config.yaml
head_dim: 32
d_mlp: 512
activation: "gelu"
init_std_o: 0.0
optimizer: "soap_variant"
final_lr_fraction: 0.0
train_tokens: 133600000
steps: 4078
Each number is 128 + 24 x the weight over the matrix's rms, rounded and kept within 0 to 255. Layers, rows and columns count from 0.

# layer 7 MLP down (transposed), 512x128, rms 0.228, rows 277-329, columns 64-127
[[118 130  90 181 137 124 134 130 109 107  99 105 127 144 126 141 122 134 125 124 106 110 114 129 128 109 122 121  91 103 134 111 127 134 215  94  84 109 134 148 118 148 101 134  99 106 191 142 141 139 137 152 139  80 112 119 149 132 135 106 118  99 114 146]
 [102 113 134 135 116 151 149 100 156 142 115  98 108 142 128 175 148 144 107 108 149 151 113 125  56 120 117 113  69 115 135 139 141 178 179  97 167 136 134 118 107 143  80 130 119 144  95 139 122 118 122 149 106  77 129 109 144 172 132 147 133  84 102  89]
 [ 96 114  45 128 107 140 148  98 106  92 138 148  96 109 143 122 102 138 144 139 136  89 141 179 150 131 107 149  92  91 125 150 137  81 131 125 141 149 154 132 148 141 125 115 149  86 110  97 132 147 174 148  95 127 111 115 149 126  98 108  87 116 140 131]
 [133 124 100 130 131 160 127 149 105 144  86 117 137 147 103 147 112  88 116 104 156 116  94 165 142 149 132 129 177 147 133 152 114  98 133 119 146 117 127 113 160 129  98 138 105  86 128 169 136 110 142 103 140 117  59  97 124 142 141 151 142 167 155 125]
 [ 82 132 121 132 105 115 124 152 161 133  94  79 135 102 112 118  79 107 124  95  94 153 151 155  97 149 124 115 148 110  82 103 106 119  95 132 105 138 135 144 132 139 140 154 125 173 115 110 129  70 108 161  92 168 172 163 129 143 169 115 114 116 178 120]
 [176  84 102 120 148 125  96  87 116 116 106 129 169  90 110 117 126 126 159 129 175 134  97 116 152 148 127 109  93 152  97 112 108  92 135 148 127 125 102 118 135 152 123 120 140 161  99 104 107 103 145 149 171 123 121  95 138 127 115 114 163 135 130 132]
 [134 117 126 178 130 131  96 120 128 116 135  72 120 124 112 115 149 151 124 121 147 118 155 148 139 139 120 154 123 116 131 143 123 134 100 168 148 143 128  97 133  92 115 133 124 137 136 163 174 121 138 147  80 177 139 149 122 173 131 112 112 157 149 162]
 [ 97 111 165 105 136 139 125 146 111 126 109 105  99 142  95 123 118 155 151  91 118  85 176 107 141 185 106 144 128 146 133 157 135 120 162 126  98 122 126 138 153 122 131 168 147 142 144 139 121 139 126 113 148 149 174 123 139 103 145 138 112 142  89 106]
 [156 171 120 144 119 119 103 155 133 127 138 132 160 142 104 112 149 122 110 123 119 120 133 127 147 154  85 116 118 111 131 113  86 119 117 128 135 114 100 150 111 112  98 108 121 110 120 133 131 118 150 142  75 123 109 123 127 168 135 133 157 136 156 124]
 [137 146 133  98 158 142 109 134 156 122 144 167 159 159 137 135 109 131 164 116 139 128  91 176 153  77 141 145 129 143 139 116  88 138 145 160 137  93  88 124 156 125 143  75 128 128 125  90 146  99 149 141 178 130 105 169 100 148  99 161 117 127 156 147]
 [143 122  95 121 165 121 110 155 124 154 150 124 130 110 138 144 106 147 149 128 115 127 141 138 134 104 160 122 132 129 145 100 128 116  39 109 124 110 133 137 109 140 164 150 148 137 116  85 106 139 116 118 127 154 137 128 117 141 115 124 108 106 174 170]
 [ 69  93  60  95 130 127 165 147 138 117 116 130 137 118 134 106 127 116 143 166 111 157 167 137  97 111 108 102 112 172 165 136 119 150  80  90 139 103 125 142 127 121 125  98 107 120 116 154  98 162 139 131 130 132 108  99 176 136 155 106 112  84 147 134]
 [136 107 137 115 151 120 128 141  91 110 171 111 169 181  68 125 126 110 152  99 151 144 152 176  97 112 109  84 144  99 152 116 120 168 136 104 121  94 201 151 149 119 110 113 145 136 120 113 134 112 138 106 140 123 108 163 163 137 146 119 151 127 124 156]
 [103  87  69 110 138 107 131 166  98 113 145 105 155 136 189 135 159 119 118 154 142  79  76 104 145  90 124 136 120 142 105 105 150 117 119  99 154 105 105 124 152 116 141 131 123 150 102 151 102  92 129 178 144  83 108 156 164 128  89 135 194  79 155 131]
 [143 145 182 143 131 148 122 126 131 161 150  93  79 124 128 131  95 110  97 172 121 153 153 116 151 142 112 125 119 133 133 152 125 156 179 149 130 103 142 109 108 115 122 141 132 112 143 157 151 175 147 149 101 108 152 142 149 133 141 115 156 169 155 126]
 [136 165 140 132 126 113 123 137  99 131 140 101 131 111 125 116 130 110 139 121 133 100 121 124 144 129 128 121 162 110 137  94 165 112 106 160 119 153 116 110 123 104 137 131 166 130 111 153 163  98 154 119 106 131 139 133  99  85 142 129 157 161 150 135]
 [144 138 145 135 131 168  87 144 135 121 122 105 148 129 115  74 159 100 118 101 122 112 111 132 126 117 135 146 125 108 122 102 124 101 114 100 129 108 103 150  89 146 127 109 100 129 127 150 101 116 154 114 105  83  97 165 165 170 139 123  89 147 115 113]
 [128 121 104 129 153 142 147 132 100 153 107  90 129 101  94 107  91 119 125  91 108 182 134 145 149  92 145 128  98 106 148 128 134  94  82 139 137 132 151 126 100 135 110 126  79 159  83 135 121 135 102 152 131 113 107 126  96 117 152 127 130  96 132 157]
 [122 145 141 122 135 139 100 167 122 105 111 117 119 111  96 162  93 135 134 140 163 108 128 147 109 131 118 101 133 132 127 133 148 137 126 112  91 101 170 139 152 128 110 138 104 157 170 140 110 118 145 137 114 102 132 158 105 102 118 174 175 196 122  90]
 [141 140 112 131 143  93  94 132 123 146 135 106 129 127 130 137 135 157 110 100 121 114 120 107 139 132 132 155 141 117 101 155 125 130  83 153 168 115 131 123 129 126 131 157 135 130 111 120 115 127 131 126 135 127 100 134 132  93 144 123 160 146 118 143]
 [117 109 135 135 145 127 147 139 172 122 134 103 136  90 139 157  95  89 126  81  82 126 127 155 132 138 102 156 118 129 112 110 113 169 111 106 120 119 105  82 171  88 142 154 150 158 130  94 131 118 105 148 133 137 176 125 119 137 124 140 163 160 132 129]
 [156 131 105  92 133 108 146 127 140 135 150 130 134 128 123 148 180 112 133 127 152 151 116 123 160 100 158 132 143 169 160 129  99 153 123 139  94 142  82 125 128  95 131 144 132 151 118 137 110 112 126 173 124 109 118 127 107 128 129 115 148 132 113 114]
 [142 130 114 142 131 120 101  85 102 106 117 115 122 176 146 106 154 180 136 121 121 142  93 147 119 123 117  93 160 157 121 110 133 144 110 128 106 137 119 148 111 165 130 142 109  95 152  99 137 133 170 127 141 106 135 140 139 113 156 127 139 139 157 134]
 [110  95 135 130 143 135 117 137 149 119 162 141 144 125 159 156 136  95 146 145 117 119 114  91 117 145 126  95 145  93  96 144 164 112 112 131 122 141 123 125 113 147 131 146 155 106 175 172 111 126 145 147 145 139 110 164 130 144 160 102 145 170  95 102]
 [132 129  97 120 169 121 130 119 113 140 133 109 126 126 126 157 123 169  95 123 151 103 104 125 109 153 131 128  77 133 131 133 118 154 145  68 135 146 140 131 127 101 133 125 143 157 105 119 126  83 117 106 128 110 148 129 141 102 115 130 107 118 118  78]
 [ 90 140 164 130 113 110 160 170 132 121 141 116 115 111 105 159 165 100 118  90 104 117 122 145 144 126 144 154 158 136 156  92 141 141 124 142 128 128 135 112 130 150 138 131 146 174 149 145 158 159  95 136 143 137 143 137 157 150 111 151 132 138 170 128]
 [155 143 118 141  98 143 120 124 135 106 121 133 147 122 126  95 143 154 105 123 132 144 140 143 129 190 147 152 113 134 146 121 124 143 157 128 145 137 132 128 148 131 118  87 112 116 159 132 137 118 147 140  76 119 136 138 137 128 119 167 157 115 152 159]
 [152 140 112 115  94 129 136 117 181 143 104  83 136 129  92 112 121 119 137 105 130 122 140 145  99 130 103 118 129 139 125 133 133  83 111 138 150 137 118 105 130 151 124 123  81 114 115 133 125 120 125 136 104 111 102 141 106 125 154 118  94 146 128 127]
 [ 68  88 116 134 121 109  56 134  58 138 168 110 115 132 130 121  93 116 108 121 158 177 143 140  92 120 126  78 126 116 143 158 132 138 136 115 167  92 158 104 114 156  92 139 130 126  82 141 120 120 136 123 129 143 148 162 114 149 131 133 114  45 122 118]
 [108  78 122 130 129 123 147 139  90 164  91  91  86  98 129 143 150 130 147 117 147  87 151 150  93 130 133 130 113 132  86 159  96 148 157 100 128  86 103 126 154  88 107 111 162 120 126 154 133 134  99 128 132 152 154 146 186 115 136 138 110 119 126  87]
 [126 145 133 152 122 101 120 137 129  98 144 128 109 179 147  56 156 127  70 117 137 172 120 141 105 149 139 174 123  90 104 215 140 100 144 141 139 159 104 145  92  80 117 108 127 112  97 137 143 129 146 128 105 131 127 128 123 136 104 104  95  89  98 157]
 [136 127 127 140 130 149 118 110 129 118 144 128 149 111 114 117 125 158  98 124 152 165 116 120 141 131 133 170 116 133 133 129 142 131 125 151 142 118 129 143 168 117  96  98 149 116 134 115 150 144 169 144 108 150 119 106 137 137 107 141 159 125 121 147]
 [125 165 136 116 139 137 161 113 110 101 160 181 111 136 160 121 148 143 108 142 119 135 102 106 128 121 172 137 158  85 140 135  92 151 116 137 117 132 132 116  93 131 118 146 148 118 155 155 127 120 163 124 140 167 148 165 104 124  92 109 138 112  98  92]
 [124 104 129 145 122 115 123 122 151 160 114 143 134 156  74 134  86 105 107 129 114 116 153 157 126 136 126 138  95 151 130 119  87 119 116 113 110 150 156 105 118 106 133 108 100  93 117 127 149 118 113 128 159 110 116 112 119 124 117 140  64 109 135  84]
 [120 182 157 146 100  97 143 133 107 145  85  96 130 120  55 115 128 158 120 158 131 143 138 115 118 148 100 101 147  67 101 128  99 117 160 133 126 147 132 170 105 166 144 139 143  80 189  86 152 119 129 133 113  90 147 147 118 165 125  85 142 166 127 113]
 [ 81 112 113 128 107 143 101 104 110 135 157 109 118  93 134 166 126 105 120 177 119  84 128 176 112 146 152 133 118 135 150 116 139 113  89 131 167 124 121 131 131 165 116 142 119 160 113 144 149 126  98 112 108 116 125 123 112 136 127 156  97 109 127 119]
 [136 103 112 106  94 133 126  95 106 158 157 107 122 112 125 154  74 152 152 162 127  89  89 131  75 116 137 165 112  98 153 127  97 153 120 125 154 126 150 151 135 125 105 144 177 140 117 118 126 132 131 143 149 134 118 146 101 147 115 180 134 101 124 156]
 [142 134 143 122 152 123 105 113 102  95 133 124 139 142 119 128 112 156 173 123  90 113 171  97 136 136 122 139 128 101 159 161 159 149 113  92 146 106  92  94 124 101 142 116 143 153 170 128 165 113 107 109 119 101 152 130 125 115 110 151 106  74 105 146]
 [143 113 129 143 111 123 145 131 121 123 136 148 100 103 103 115 107 143 132 121 150 129 141 131 152  95 134  90 139 124 103 133 171  89 116 124  83 120 127 139 137 117 133 142  94 157 107 130 150 141 129 142  89 110 112 129 131 105  93 123 123 128 189 154]
 [161 151 110  90  93 142 136 100 111 129 143 162 107 121  85 139 119 167 125 139 119 128 144 167 133 126 105 129 127 133 129  88 127 109 133 117 143 151 134 134 122  90 148  86 111 102 107 139 133 135 105 108 104 135 121  97 152 116 157 133 137 125 117 128]
 [110 166  94  96 126 125 154 140  96 147 163 150 121 144 130 136 108 162  84 107 113 150 142 152 153 146 141  42 177 128 141 119 169 133  96 129  48 116 179 153 143 151 121  76 120 108 139 125 132 166 133 109 125 142 129  99 105 103 181 110 124  85 127  98]
 [130 123 160 143 133  92 126  85 105 134 123 100 154 140 146 143 133 123  87 121 127 146 144  65 151 171 109 122 120 108 126 134 119 153 141 161 140 110 133 112 132 134  98 116 128 131 155 115 140 105 141 138 116 113 131 124 108 123 127 125 156 113 157 151]
 [127 142  81 112 122 123 158 124 120 179 153 118  97 122 129 174 106 136 147 169 103 130 137 153 116 123 112 120 110 142 146 141 134 134 106 135 159 149 140 110 144 124 127 151 132 160 152 141 115 161 118 102 126 130 141  95 121 123 136 148 140 121 141 142]
 [ 94 152 106 150 118 158  95 106 125 125 141 124 124 120  83 135 134 104 104 116 112 113 126 118 144 126 140  97 130 170 138 120 134 128 144 153 129 106  91 121 130 118 126 119 134 150 138 156  95 135  80 132 153 161 110 128 121 119 137 117 115 110 130 109]
 [162 172 160 126  79  96 146 107 142 141 126  84 112 108 140 101 129 198 140 157 140  96  74 110 156 171 146 166 114  82 116 132 156 111 184 107 171 159 109 111 133 121 124 128 127 104 137 101 164 137 149 120 114 146 124 161 154  86 112  73 144 157 116 124]
 [137 133 102 177 161  94 111 127 112 128 121 155 124 132 116 151 135 151 129 110 117 156 136 102 170 118 112 119 112  88 138  98 161 142 129 168 118 126 127  99 102 111 136 103 118 129 106 120 124 114 138  87 107 110 103 155 104  81 159 136 193 123 140  96]
 [165 124 147 147 142 114 151 115  88 125 103 125 142 160  69 143 101 130 153 147 158  99 144 169 102 145 120 127  66 102 119 150  82 141  91 116  90 185 148 113 154 127 131 126 136  95 132 148 113 166 107 111 155 160 138 122 122 140 135  91 113 126 127 115]
 [128 115 139 109  80 143 146 142 163 168  98  57 144 115 115 116 155 103 163 131 105 156 164 118  77  78 115 123 150  96 148 133 144 101  69 137 113 133 163 148 143 110 102 144 158  99 141 131 131  87 118 140 103 126 111  94 128 135 166  81 157 147  97 115]
 [105 176 131 101 105 143 154 161 121 156 127 143 143 126 138  77 144 113 114 141 140 121  94 122 115 144 110 145 119 112 135 106 126 153 113 145 147 123 137 121 103 133 105 109 119 152 147 102 144 119 153 131 103 119 100 135 120 148 134 145 156 136  98  95]
 [127 128 134 156 146 115  89 126 115 129 122 130  91 146 151 135 105 114 105  83 119 173 130  87 125 148 113 168 166  91 146 130 116 124 131 112 106 135 119 160 138 106 105 168 141 107 173 114  92 180 172 116  97 134 117 114 115 145 139 130 135 156 132 135]
 [144 135  93 108 142 103 171 148 131 135 125 169 138 127 122 131 139 125 133 124 113 130 112 129 126 128 117 130 122 146 147 156 124 106 128 144  96 115 138 153 108 141 135 139  97 130 102 124 121 115 130 147 155 145 106 147  79  90  93 120 132 129 123 136]
 [123 135 139 106  98 111 115 142 135 143 101  95 101 110 107  89 106 110 173 140 112 103 121 113 117 109 112 139 117 140 141 146 147 174 106 135 168 125 114  93 109 144 129 123 169 139 109 125  92 134 139 108 129 140 114 139 113  85 118 113 127 159 117 116]
 [ 79 165 149  96 153 163 122 117 107 111 123 110  78 151 176 134  86 161 144  95 109 163 193 158 125 107 125 141 111 138 190 144 121 111  87 108 154 108 156 133  89 117 131 114 125  93 141 134 174 117 164 125 151 125 176 155  79 119 169 141 132 107 141 103]]
# layer 7 MLP up, 512x128, rms 0.227, rows 278-329, columns 64-127
[[137 106 139 118 149  92 128 161 125 105 162 143 103 126 123 120 141 166 119 162  93 175 129 115  83 118 107 150  94 130 121 149 189 106 121 118 123 148 116 171 123 109 124 111 117 171 126 140 127 102 120 144 143 143 115  83 154 136 155 148 126 145 147 133]
 [ 75 128 147 122 141 132 106  60 144  94 144 133 122 143 167 110 115 122 151 149 147 106 126  98 101  85 115 148 126 143 124 106 143 121 104  84 132 121 128 121 136 113 129 160 125 151 145 129 118 142 180 155 143 142 129 118 141 153 146 100 104  99 144 156]
 [118 119 125  94 142 111 154 149 143 140 155 131 136 125 144 110  92 183 176 150 164 104 148 138 118 107 140 147 146 117 130 113 139 176 165 162 104 100 154 113 151 151 118 137 125 143 112 113 123 132 123 159 111 133 146 141 143 121 113 109  97 161 122 101]
 [106 133 159 103 118 127 131 124 144 152 142 132  99 147 114 109 106 103 112 105 151 146  90 134 141 151 124 153 167 109 145 114 117 132 160 118  97 145 117 107 115 126 143 154 131 153 127 147 133 163 125  97  75 152 158  72 135 126 131  83 137 112 173 167]
 [113 159 122 141 173 165 109 111 164  92 110 135 166 139 193 166 140 151  74 119 144  71 147 115 150 119  95 143 138 146 128 138 114 104 150 160 143 148 126 152 144 103  93 139 132 135 144 132 100 107 151 154 142  71  92 139 119 138 136  77 157 150 102 150]
 [163 177 121 134 126 140 118 137 115 164 144 105 125 110 145 123 119 144 127 127 143 115 129 126 141 135 134 113  81 138  86 138 142 149 140 116 157 124 125 143 130 123 101 127 105 146 143 106 115 143 128  83 151 102 131  94 121 104 133 130 135 108  98  96]
 [124 155 133 139 148 163 183 135 122  90 144  92 181 119 181 137 141 178 167 148 152 118  91 126 165  74 122 162  75 132 115 133 101 159 133  85 140 141 117 113 124 157 136 119 124  96 131 147 125 133 160 157 102 147  94 140 142 135 148 164 115 142 119 124]
 [128 138 119 120 147 132 111 175 147 152 144 118  95 156 154 127 150 131 131 146 112 106 149 129 143  99 110 119 129 113 116 142 116 160 151 120 128 139 133 111 109 145 166 168 114 149 123 122 118 157 134 125 106 130 120 160 155 103 126  96 122 129 173 164]
 [158  93 105 138 126 121 146 135 118 117  80 163 107 119 153 152 128 104  99 110 128 121 152 136 154 152 118 128 115 133 122 139 139 100 139  95 141 115 109  98 121  93 113 151 149 141 147 128 101 147 127 139 132 101  96 118 126 133 194 152 154 154 104 145]
 [102 148 163 111 110  97 161 118 136 128  86 119 177 130 101 143 135 145 111 116 110 117  87  90 112 107 107 155 117 161 159 118 177 106  88 144 117 126 154 114 114 112  70 115 100 120 170 158 134 140 134 119 117 131 102 145 149 108 133 122 179 108 118 102]
 [156 114 131  76 141 117 144 109 129 162 136 121 153 121 137  98 131 112 107 109 199 113 112 154 133 159 153 112 116 137 132 117 136 118 112 128 114 116 168 139 115 139  79  86 125 181 129 102 144 103 131 166 106 110 159 133 126 125 152 155 188 136 119 149]
 [105 123 114 160 109 131 130 155 102 134  69 150 120 152 147 110  97 113 115  96 130 162 114  86 121 133 103 115 123 110 144 158 147 164 132 156 132  85 127 138 116 144 148 132 110  70 151 157  82 137 164  76 103 108 150 120  76  82 173 107  86 162  96 136]
 [107 138 108 129 110 143 130 156  76 139 153  54 153 107 104 117 121 126 119 138 145 101 150 136 149 104 127 152 119 121 142  99 155  69 145  69 130 143  94 139 125 154 149 124 152 135  78 133 148 110 134 108 120 190 114 125 128 106 122 117  87 114 135 144]
 [181  78 170 125 133 102 158 155 112 134  97  95 152 165 141 131 160 134 154 153 105 169 164  83 180 104 124 127 102 119 117 134 155  90 144 133 181 159 100 122 135 185 108 149 111 115  98  99 133 144  91 133 139 135  56 114  88 128 113 135 159 154 164 118]
 [137 103 133  80 104 168 123  95 138 189 120 158 118 135 159 125 131 150 104 154 126 154 121 111 153 105 118 123 148 104 100 125 105 174 113 127 119 117 115 114 145 141 155  81 124 137 125 165 134 149 113 122 130 110 163 106 173 141 121 123 123  85 132 137]
 [132 101 145 107 130  80 144 126 132 159 148 138 117 134 133 152 110 114 144 137 174 115 130 110 105 130 116 130  96 141 110  97 118 148 157 147 113 146 120 117 164 123 138 114 111 139 129 141 143 132 135 131 131 169 180 149 100 119 118 132 156 131 132 115]
 [113 132 104 110 106 133 153 136 123 155 110 116 141 126 161 119 140 116 120 126 107  83  89 111 129 158 139 105 134 150 134 143 122 152 144 135 139 122 151 138 158 118 157 131 161 148 123 122  96 106 141 137 123 130 161 134 141 134 124 131 113 155  97 118]
 [128 100 116 150 130 145  59 138 112 107 115 144  97 138 142  82 107 181  80 103 189 121 119 111 160 137 111 124 111  95 157 118 112  90 126 146 110 127 119 108 133 152  94 122 135 102 142 102 128 170 133 134  89  93 124 132  86 119  75 144 138 118 124 101]
 [105 148 157 146 130 148 144 136 148 137  87 176 124 135 128 108 123  78 155 171 132 165 153 151 112 162 153 137 113 119 174 152 171 145 112 115 148  85 124 141 147 131 103 146 131 129 134 126 110 162 122 127 142 123 130 120 129 131  86 151 100 138 135 108]
 [116 118 113 132 104 103 125 138 102 144 115 161 127 161 136 115 192 140 138 157 140 161 145 127 130 107 115 120 112 111 133 122 146  87 113 141 160 111 132 126 136 129  99  81 101  99 128 148 147 108 123 129 139  98  84  94 133 145 111 113  84 106  87 152]
 [161 152 158 110 112 148 101 128 135 144 129 131  96 105 128  88 153 135  83 133 180 108 130 122 100 123 119 139 148  98  99 135 138 134 116  62 180 162 137 155 152 121 120 146 136 119 142 124 151 113 128 117 128 134 125 135 125 103  75 138 160  87 117  98]
 [111 135 115 113 133 116 151 126 119 148 166 134 123 112 127 131 126 109 129 160 159 106 145 150 132  90 116 159 134 111 136 126 132  92 130 106 166 106 132 148 151 112 158  78 118 131 129 145 130 112  97 124 103 157  90 122 141 135 132 176 181  91  95 127]
 [ 99 111 148  76 119 150  69 103 104  88 168 122 100 158 171 102 129 132 117 155 157 163 159 119 112 148 150  83 116 105 108 131 152  91 109 123 127 135 119 113 132 154  95 133 138 126 137 169 157 108 165 105 161 119 130  98 136 138 125 168 128 140 106 154]
 [162  95 117 177 111 160 128 135 136  89  96 135  92 103 104 135 149 142 122 143 117 131 120 103 180 108 160 148 153 170 119 149 135 159 159 149 113 162 135  84 115 130 129 111 142  97  94 133 110 168 123 112 134 110  79 128 112 122 126 102 101 126 143 127]
 [135 127  75 154 126 114 137  81 152 158 138 130 114 149 152 146 150 109 117 106 124 107 126 147 133 101 157 115 153 108 130 105 120 109 143 126  95  92 141 108 106 139 117 101 117  97 130 119 150 119 171 142 135 134  87 105 125  62 167  77 153 150 166 120]
 [123 115 134 120 137 134 163 104 127 135 110 134 120  93 135 119 156 146 159 148 144 121 140 163  79 154 151 117 128 128 163 118 128 117 147 140 148 102 172 151 157 142 173  96 108 135 155 106 109 135 105 123 138 122 106 142  69 112  96 138 171 104 155 156]
 [111 123 159 116 167 156 112 119 134 183  82 155 179 120 132 165 122 118 143 152 144 140 102 127 138 140 149 129 129 149 139 160 135 127 115  89 116 150 117  99 112 151 104 129 168 162 156  94 135 139 124 140 143 127 176 113 118 119 127 169 132 103 132 132]
 [103 150 108 107 109 157 121 170 132 125 119 117 147  86 106 167  85 145  97 119  80 145 126 114 134 112 112 173 170 122 180 114 167 141 152 113 177 140 133 120 132 115 160 120 138 122 117 142 124 103 148 121 122 105  96 137 120 137 110 144 111 145  90 131]
 [ 82 164 171 100 116 125 146 152 129 144 123 161 164 145  88 165  99 159 126 128 177 119 131 152  94 138  97 113 108 107 121 114 135 105 128 110 162 138 124 139 137  74 118 123 139 151  77 117 125 131 147 143 108 131 124 128 111 136 125  93 118 113 161 149]
 [171 135 159 159 114 110 117 127 132  96 125 147  92 136 114 159 137 112 121 121 134  98 121 122 133  83  78 104 144 109 141  92 142  88 172 139 144 105 142 136 111 155 152 151  85 158 112 121 102 167 158 111  96 146 140 150 151 139  99 101 128 163 119 147]
 [127 135 168 123 130 130  97  64 123 137 128 127 112  96 103 131 102 126 133 133 126 160 126 167 122 147 141  96 164 152 194 175 164 112 115 170 137 138 133 141 178 141 122 119 147  70 125 109 106 133 124 120 130 151  99 110 104 107 138 123 143 121 141 164]
 [115 139  89 152  91 134  95 122 138 129 130 119 128 120 116  63  92  96 141 109 131 133 147 169 154 139 134 112 122 137  88 128 122 119 117 107 109 128  85 128 132 122 151 140  83 147 123 104 108 188 110 126 158 122 127 150 101 124 135 106 158 128 118 135]
 [122 109 154 166 124 135 123 131 137 131 132 115 147 125 146 178 130 195 127 137 136 140  83 129 129 136  92 116 168 111 171 108 163 104 167 120 131 115 134 139 109  64 101 131 181 140 123 139 124 175  99 125 152 124 133 120  95  94 134 119 137 158 139 118]
 [139  97 127 131 139 102 126 161 118 156 144 135 126 134 141 114  63 128 118 133 175 127 119 104 108 123 128  93 107 132  77 150 126 106 130 112 112 148 136 137 134 130 112 139 154  96 133 122 114 155 127 126 148  95 111 155 154 149 162 108 151  97 116 129]
 [127 163 125  84 140 110  70 145  99 114 110 135 127 107 148 144 143 136 100 137 108 141 114 115 117 122 149 125 169 125 141 114 107  92 115 131 119 127 118 121 150 128 119 105 138 117 133 126 107 102 115 131 138 132  88 145 128 101 146 128 136 129 148 140]
 [164 139 132 138 125 178 139 110  95 148 154  59 117 132 133 148 123  82 139 114 121 139 170 118  87 117 115  90 102 148 111 116 107 143  96 118 129 162 101 145 110  78 116 165 146 150 134 123  92 137 138 133 151 135 146 121 167 127 136 159 139 133 138 122]
 [161 149 105 102 132  83 129 131 104 122 141 106 126 139 129 144 133 146  91 118 126 112 104  99 157 109 124 123 130 129 184  95 151 111 137  80 126 135  57 136 178 118 158 124 135 124 154 131 112 107 104 161 160 129  78 142 122 114  95 111 154 128 118 191]
 [163 154  90 147  99 168 107 148 147 130 131 113 126 146 166 140 160 110 109 137 145 117 129 106 107 166 138 147 131 143 114 127 116 118 117 120 120 132  95 130 154 115 151 124 121 110  97 126 130  97 108 152 148 107 153  91 160 102 128 111 170 149  91 100]
 [124  62 128  58 119 123 156 139 149 105 144 110 116 148 163 104 121  85 139 155 150  93 150  69 109 116  91 131 154  87 122 163 151  98 136 143 127 101  72 146 145 127 113 136 137 150 175 140 103 155 100 131 103 112 146  98 112 125 173 117  71 121 115 151]
 [ 65 137  96  86 155 136 151 144 101 107 132 117 187 155 140 115  70 176 138 130 117 134 141 135 144 135 141 133 173  77 115 141 182 149 174 129 100 155 126 134 131 170 133 107 118 130 163 133 113 157 155 112 130 118 145 104  86  66 145 128  84 153 126  95]
 [109 133 114 124 148 144 116 107 149 130 152 127 141  93 145 127 109 122 121 148 101 135 153 129 118 139 154 137 129 127 143 108 145  84 135 133 104 114 157 122 146 111 137 153 156  96 142 136 142 128 104 150 160 104 146 146 136 135 138 146 157 123 127 136]
 [ 94 105 126 115 148 134  79 108 142 118 109 149 166 131 141  82 129  99 104 105 119  97 116  98 121 121 138 132 133 133 113 102 120 128 112 127 103 135 123 121 123 123 128 100 130  87  69  90 133  81 136 146 114 155 110 149  99 141 151 142  97 127 128 107]
 [165 106 170 105 113 149 141 131  72 123 146  99 118 138 159 152 159 123 168 113 156 125 119 131 177 154 128 164 117 130 128  66 133  73 142 124 148 165 143 125 119 143 120 154 127 155 144 140 121 150 130 133 127 104 161 111  97 101 154 113 127 178 148 147]
 [138 119 127 124  95 117  92 139 140 127 153 106  97 102 154 179 159 119 110 101 132  81 142 171 154 138 115 144 162 112  96 132 175 191 125 142 131 118  74 143 170 136 151 137 105 154 143 104 150 109 105 167 111 140 143  85 150 117 117 111  96  95 107 162]
 [136 123 176 130  92 130 137 151 128 157 121 110 161 126 137 120 141  96 138 162 175 104 156 151 106 138 102 112 137 116 122 118 135 124 138 115 120 118 123 129 135 124 133 129 159 114 143 135 103 128  95 134 115 155 101 149 115 149 164 108 132 130 123 158]
 [188 139 105 168 131 155 100 148 108 163 112 120 129 133 159 106 119 136  95 122 113 125 114  84  98 119 133 150 128 147 128 149 128 133 122 158  87 140 119  88 116 142 117 137 140 128 115 139 151 106 119 150 133 130 117 115 113 122 174 117 142 125 128 131]
 [118 124 166  99 146 121 103 141  78 189 141 146 118  98 129 134 101 154 165 124 132 106 127 130 129 124  99 159 193 142 126  90 117  97 139  95 139 115  64 141 143 117 105 173 146 137 136 136  98  86 146 117  59 145 132 127 105 164 145 114 138 131 122 134]
 [139 132 139 103 135  89  95 139 140  89 108 124 137 102 137 172 116 131 130 122 101 115 113 125 117 114 148 115 128 148 141 173 130 118 135 143 133 128 103 130 136 132 165 112 133 120 111 109 129 102 104 145 129 134 132 156 111 118 155 108  92 131 124 144]
 [141 152 121 122 140 127 129 145 118 124 132 146  99 122 131 129  53 145 124 131 142  77 140 147 123 116  96 130 115 112 102 127 206 102 128 132 130 124 116 150  96 132 147 121 147 198 129 168 138  93 164 115 103 119  95 123 104 133 154  81 110 121  82 134]
 [123 140 154 124 162 142 138 129 130  80 107  72 155 122 148 168 151 142 100 106 110 127 166 135 142 104 141  90 130 105 139 122  74 126 104 118 163 136 130 150 156 112 106 133 142  96 163 102 156 109 121 116 105 138 119 114 128 182 162 133 117 134 171 133]
 [ 93 110  92 137 125 125 164 109 165 153 179 167 120 144 135 155 115 184 111 104 160 135  85 135  98  88 127 110 140 122 128 105 174 156  97  95 147 118 118 136 143 154 106 102 146 131 151  97 127 119 110 142 102 115 100 115 144  92 112 139 103  92 115 113]
 [ 87 172 154 137  90 156 130 102 135 155 163  89 157 110 137 103 115 120 107  86 126 145 102 135  71  90 103  98  97 113 101 131 108 151 129 134 150  69 119 147  77 109 104 136 143 129 166  96 147 136 133 131 148  72 102 128  94 114  88 128 160  97 120 103]]